python train.py --head_dim=64 --norm="rmsnorm" --tie_word_embeddings=false --init_std_qkv=0.0455 --learning_rate=0.006 --max_seq_len=1024 --train_tokens=84330000
Each number is 128 + 32 x the weight over its row's rms, rounded and kept within 0 to 255. Layers, rows and columns count from 0. Numbers have three digits each. The size before them is the row's rms in percent of the matrix's.

# layer 4 MLP gate, 448x160, rms 0.193, rows 0-80, columns 0-79
091:150137143052149135147177149111136097156062136188170168160154103104203056203118144123129096122112138156100131133084153098113160139155109119141207168162126086130150137162113160158104151120110187131168095087146147116071115128123102118109129119
086:168128179133110104114142160095136159137107111100212098139109149114140158120088114146084121122082090136130141139162173126119140130176136132112056124105165114149145073137173106199091152141064145138210144146178161100119091122119169074114166112
089:113121205106149155088080145091145142092129107137125128131126123116138093148099073201135090173116127120152138149116133070152084151132111125173170139127152135178122076123069102099124100079142123146111133180098168146134176092048055163146107153
095:133138126181087088123199151077140107133116097113141127127144122167103083117140094174100166097167175139171159119092182100101161162151160137120156182142146121136191100161129133081150055126129218114165156111156077128131141142120097124120171117
097:100104136132105101102135104103118134138057128116085152148089135123156131131124137154092167092143140112134125102114148124150067135171128169160138176103124181124137131105122098143118097133103134073153160107106121135058091112121105109103115101
114:180142154109176066156159143160101162107165149139132165148113131118100187061120144120145056138090151117157105106159163121167046154115145120141069144082121148168124137140095141139111096143141056140143126124136092042161129162105112123093065127
101:095113112101134111171122090173124103186147108109136145144124158177113136119146191120126149089112099180123114157125117124156101074111139122141149112082052136090118142134071102186139169132116097147107078167170149082129101106074114134131067169
099:121097156142137100114176106132138129173120169153086103099124119104142182198145139151163090092192161126144160146148060151115140145139133188106101156138146098174100148113122139121117148114153113148136102165094203087099137085105124143139132127
098:143124115167130130123164103174127156092121114129171122130107097127105108092067070126121119140155138140137168125156134092154103112150101134119087102137090076141146149199165149045143087118176139070085117162050074137171108127155084183170140106
098:140116150134125057147153128169154166097190122165157202123140109157162167178183167173196125127169085141189099174066184148136167103133104122117164167132142129134118122128147065140139144188143109122106119122103098139148102160073193112153092139
089:119043107118147134131123099094090110214141116087143151148093151107145065129152102140124163081102082094095123138104163096098150074137102138125126093108112123122199118152155141113127155077154204063159103181166121171112115118159094106165110147
087:168083138107155141090104131103140121146169160166124107135093188104102162116132055141112144130158116133105119035180111144087123096152108117182179139133136144137084092108101167140126148134100102147113110126129146142103141060104136143062161111
104:159149106084115146145078108110123129111124130125091105105105131188124070167188139145138165151142145136158176105106145062158055159073135134111129103112107115119155179203165116060113114109116173124143075099095091126153114160082146191138151063
123:124067094162142158166166075121164177129173127096147155113128105108140154176164053179140142112133132157136181193171149112169182158089054078100111129102123143192156126087142066141120081135109097121131113185117148127144129101142121111087119170
096:154197137096123130101168187108201136164098135107116118101099103145090117122113167100137131196152159160133141089153086157160148154082089140115140118161088113088106115139121113137155176165111097150169164108150118061067078123156136147118067132
094:096106129118103098166159122100144133086130112084154159125167134161133167159135161118211130098068151106154151088105168106116092146135059113152118075136127144131119047133104123090075164158107204106104117113110078127085083208083145160108144123
104:087087150156129102153132184118133138083176135124137125126092133107154115058144185145111160111101125109141127096127097180192187115178127120127129104134197129130102065175098127168088122153076153122176088191098184163166108162129140161102072115
103:121177122114125112113166175120066131150126092092148156146071121143134168097180188182131137132115126194151092103056171128130130106120121164156102127092116095152159118104117115061171163121089121125153123166169120132147143087154124078162155137
107:074166107055085134120138135142173132094105121119142162127114096141117096112081164120140083121120152101180115113085134106159145165161130076089156120061126102161096162083120135154157157136120143218069150100086083163108104109123136144110114153
090:155117123174159125076152115134111103150097120222143083160096142136164122113221112133097046204152082199097088127174169135113112079106140100138104131100103125145096092150091141101118047163205154111085109110160140147155173099090091173112162084
110:131152060142188147120164150145093137100151114133111071147095119120131107115213179157113177090107044114148080165116098163133092147141133162151121141130064114157145125144161091157167121159088147135121099089110102107143094157114106116147121114
108:115075104123148078146128115137049170148109075131170131126133135123134148127158168193102119118082147099137144087139076140118125143143111102102111189088138173079164168084118113144103151114081127093049113083107097124144155051097102107127112120
100:150092123163126131110167128158121091104125151188104115151090149084115152110146152193097088107114158110054078136107118115123121075102117113123083101144087193179129119123176067139124154101166129089136189117131134109092125142117076118143097088
105:180162086068140091162151105162123109104118099182137080155110102199181134135150136050086142075157160187106077135100115097190148141163094207148153107196112139125153096202131163155116136135151119118117120117101109161088131132160125098101112109
092:124161111080142166133102176140128141121133139073129125149094081151194160137179095087152206110137131191159108099124138132169106026138112139135161101089136165106130081150113159151154145080111148168133121121129122063161132107059125144072163046
112:104161180140166131097083111139165156132148123119125118145098086108093139137135088183135108060147096220125092123123140120124170124179154165129145113140102147180067136174146153130136100058088159148156213105132127126100148097134169113113135093
101:123121102114106117087137148117095139179127114145139097120133159116181084081076088107146121113068133072173135120109116134082092154141136102122124175070134143159115122146105106146188127110165118188072110133068120171147158121090162097178118206
093:088112157210118077151075165140102142095118161188142196092129089102170094128153164157097134130152136105105125083181112125140147072132141097103116162141157127107123066103166135121170138094139132067114176128183186117078151169083089112135083113
102:131076093158161118184087130163121140157088149127144057155159144105181136051140143099170093185150044138123176174114077090112141137124086172112164117098127085081172128106106165113173142115115187122133225127145086118160171131101168150153141126
101:097140130095160155129158213079095126138195125147073153172126137147093168149121136182147112198155136131158131172094125143158148157110154123124121135094141146120067149122130080102159158100126132101116147161115061061091127098113105139137140093
109:106129125093140146114144113086092094145110182145093142169172148139138159138091115174150153119039107122146152122112153111142115096169119124142133134155070135177103188152150155124135086163122108178108171092177162109121097108121120051135121164
113:106077141084072147085086172102139107136138149160090119207119131107127122169067163133177106119077126159169134171093145120129091156105106186142163140174075155124116095096088115131128079152161149108122151130181156136107175109105150127209169107
090:148107074154101113125058126149114158109124142119125139166123122157206119107129134124104100119134108128140189057160130091104129092143063073159101154134143151153113099156127105129168137088110143107173124185202149112069167139200090166112097085
116:063186087100135096186133177127129140123119121099143126124136081165153155100156197132130110090138075172119145139136153084082137176124116175120103154087124075067181081100205135080105132145126127192163141137119108148110108159112156032118141142
099:174115156096159147131126130141104123114155106104122121120121144111131057112122216065150084117159150208143082112136161106132126126100109134164116133181110117106127087141138111137105119152068149132126166139159211086105112143094156122167160102
109:095101082100147106144079116114097140063135129106102111220106122133171118169079062123120161114146147098095070099128159088129112089137098158091157204128132082173156116135079105125120097184164084087148119210122102166128120169093088079135124122
101:096105114134089087138160116097129106114124101148087185143109174115144161094067105179143075137143094122166167055052128166161162151077094168093177182175131133155180109104138108121110160091158088114081101109141161107180171123118156132177084111
092:107138117125129144118128114179086096094140133054124156129186061133145071168140125150145076095153074115117143134103141123180073141135123148133122052165134174112127055028112132148134137090118102109150121103160111126187107102133151086131142148
103:130190122127094099097112202133171127161081191092079103186090101116138119136144143177152132077121105118132112053196162108140145117077135104085111199122105113150130151099100091126171098120100104143149186080129140087141135169130103101098106131
090:065090175100122125138155108120128141157174117170091116128159136143088099069157108103122160128162148122111037143097090180141082137103097163098122128149108144182177138088075102132108189115114124130121105155104110111098104092108144136101147094
090:102100108104107102115171128122075129095200124136103147073137149135138182113069101114105167085079157125173176109118133165162096150184182167102108100065084140093152079149060107148125115145164170165067113172147130155154057083164182161112162077
104:084126177183162134141111104091123160143143079123105158120103117115164107161133123119095115146123095136160112113170188115121087150126137166106135153151115170134158092092095130129132155137209117126112163161139110125127134137134103190153108177
096:147136098091120092135111124123145136079126120133171156141139145074119155113176113164118153135159174083167104048129148133115103183179214109152155122105102152119111094182116112088078101148136159114159118173162147201137131159121103133162165084
106:105071109107154229041154158066130137145164132154084153141094102108137154090099124197162147132063165154126089221143068133110142140099083103161128144139140186101151124108128104091099137121116106157095121151125171165105149105169169141162145173
093:143091014122120190141130096192130169139151101110137166161155156118094145096122127147188144146145132093133083173165120134121105103155090144096122154164172147118100115183190126151068117113133135144129128133118100102179101082154119137086125160
098:163097050095141099059102138112094103135162097181159044129150141133097095138117182137087139149131189119090162150073138154111196118098116138125140137165111148076094146170132097164111127183156144141117094135159133134138113089098102127172155074
085:194130118161122135167132111148154159112157129108176124126158149149087160159125135106119079118160129110148079108123167095120094130147131134150181088162099155213058121078151112108127199152139133136112123151209100133127120114145144132113183108
104:162116084127125089146156127139098071127126110164128139170122163109142150143148099145127108136154127066042140047118139195117110127129137130102147170143143087165152113093098161063160088138144069117091136085107149076137110222139083154111099153
108:110124105100100082118181152194140127114136130133131156120108105177170192132096106117128136093138127122109113117134115155162222107172131093115125149112148205173143134083168095147146114082108095133097097128094168105127150166102151121127114178
098:091130121152169095076129139141159181108174111108146137113172112207124113117162127177125105148065131125120130088092103103170161131168134112128108164092159127146134123126222101162074088154133149141077195116114058136165175146138148119122143104
133:134160117104158073128111118138153142160117083163105167137126156068106099123168144133113161137114118188078069090190125137127134153122141145167172150169128147155129125159095047141157129117086138134118162150166134120072113115120198085124108083
093:175113165143114109165113115123089124157133159135143154170129138068087133082124134068099110147181097106097135103136179093164124099143073104179072148133141139109169083114134104105101153080148153136144126086159171132069096163131139121135102098
094:176166182083134101147098158156106066119106119114146168164104137092127073163137137189110186094094185097137094142135111131124090101124156128103101168173126139117185166135141145136080124135151189173108141103104080135143154126092127164137097146
111:147126141100092147119172154098060133126120125167133110139111181092111121160138113180060087186082108134158151104110141122097133133152104141180125113147107124167154047158106115081085168159081135102076120078117184107105117102133071125148125106
097:162133162122152097137120058108107116134156109105156190125170092109136158133143119144160130132075164140119104118142124091155156138115162135181163186103093122181186140111109112146145108079108205089127084109157146135168132123142139141137074163
099:088097132147146121034132124067075137079150089110143152146165149057121142081146152083091128127160111115119087185095118122111045111155112096151070163174069129166123135130175141143134151153127129084132128087115101100103091145176141161126140124
091:115132158151098140075209156116093104135132164042147119122146112107159132129151151174088092161135145128092072125048063112119125085080157176102056155127082116170149122087096094155120121104139159192091103139091142107134163107124108164075087143
122:151164121121144163161128131096129114143102198162102141135099134149159156069110103185096147202087117134087103185093121127144125142110131168141141160175143132146124146114133087132090108119125125140136099091136112152127124065097131145140141099
088:193118148138157088120118111131076132124137073117112126103092132128164107084110097119117096112155121167157092112074161102115174119129125126125190135103087153134131140148078089114102110041141106109152071135137155105144163135180140168112104121
103:159126154128130130149134130156077108177161125166083157110106098107158184155126135213159110109083190088150163175177091077086143151158129131139152162115156155139145110108127196113185153162100106155164086068173107100137126145124144111106131081
110:138181063071070125138144112120082091165109106155158133242120091131113137149191144142128108186131126187142142077126182147159174090148138141114113148132097104172106133145162126160099098132175115070122159160138109092136173162128139101161109071
106:096200118158135095138130109153086159129118159128154138155119139171202093116129126131065112141152089135127097111128161132193134115114135149191136173119136142156110126125040147115075145127127112160104198173119087120143165142130121169142104229
087:092080123148162087065186197130113141167061125062164137095097127137123143102145155101107116111054109184100083146130101127112167170132170130127141140068165111096152131155108142125110133119103153114133119157139121064125133132121194134172104085
096:156092174131132097085137173108120139121115085045159105109117161130147158124125094133157111128126110158132177052133196112114155076135105187130163145190150092140132204204161124078119117129152096100161137153075154178111149165066129114210080146
096:093161099128106128091110080170116154172129164161130152155111154095104133143146147126149134075148080144143125124126120137154144106115068139125100139093098088198103167123152162130131114131097084125182087151128163104147188099157145199158117140
101:121126163103071182162160151166096077068125072142105101131110138112077106168072183092144174089100161102085131158112097169138142180109120188193098172190158127139092136099097108130137099108123139117144143086126113100096171081083121091136170143
091:132075115083080047146170103126129103145099153137140106139171120182204157104152122155118113132119160168120114141161134148086141120176087168143137140131122176109115140219167138088146153168184123153196103147079102167034182143094105089140106126
105:081172129090150068180107157109161155102153086157179104146122165149136182107159047112173108179069126128142163202110127071185124139097116107192089071166189070118113148132115139086141058170083081100104123140147177143172124129141111156117146142
099:106086124074170166131122123182188187141141136134161133132238111119149158147159077112147112097073174153129149116152120166127142125094081073149150128143113154190085158091104166141153124129134050093131105076155084088132132084102121114077057192
103:134152127069071113095171120120101182087079136097190158170107099119100123089115167153080136150163138047137130160238103119138159151096135118111078130098101201117121099128133134138114112198164109128156141146027108123109146125133156152083154143
100:128194128120139098119141097147152176160153078147152129149150149078088142117135123104121068111144093054156145154103100164117211191105161126166215102119077099133134109106118132117096106118118125141161182199132150109128132148160110162077118106
100:134120151120140187108166090145136104117174198130144141155112071120149131155176134128164149076186114133166145091086142127172104098163092116154165089182110176166110077114132198142129108141124103113115075103129119150164186170133106124104149109
098:122107135123137191125139162126076175153059131105087172135149135102234079151080058175167119108086179125190125124148103097157080171107115106118194155142129115131109172111107088159160183127164174093105106107170183145158144119130154201143145191
098:135141153159171168096107120087178156122134177160103146131140124136103139095151111046095113109144161140113121091152111151127152135133155112131104125099105181119127086091129059117136143124110103076108148089130129116117135182128140150133152163
111:157091108115180116135087106161094136107166163149087110177176101091124104148155125085158157103146096139141095101136180119068138105120120157169146137166135135127151141148167101156173159129155080098205223119108132103158119162127126134192141144
089:169101133123184155116211107122126105123139192120130175170100081158094083090119110174126170202117178070113159161157139149140077120169118136167190137150097104132115148091133168104132090071133179132109114165123121151126096128102113144118164186
094:114126094162152190160142167103100144154080165149119095154143083113133109130142147151140097142096166092169165083132180115135165153108152133114160174109139092091096140145118081103097102154161076100144100123187188111132115134140193080113151166
096:109137134103101130087126164134101157120086060148194168118082147075167163131100150122117087119140132118096155099107147137128173078166131107137081140108105144104191191129132145072111158136146166079130068149138084108106094127107112140165129116
101:125155028101134140122088094072082155121107165139139094116098074131138108180159102089143121059143133067134175084134134143124143118130098116114118043111123148138072111164090102098107118181191168099171109130150161067076146091126154133091144072
102:126137133106114080152119068138117135092159143087189094178152128080114124146167147093112104104160140078126142126120113127137134106085155179089076158125146093109115135173134092147016072097098128073119116128085117076058115137114133102109114159
101:127120114082120083107115125103166116121113179173146105084107125154123140143065082156119113168137116175135103134065151091117081078144137131185147141171112149102146096118133124093149170153190118142102135089148146103138124113112122161102145113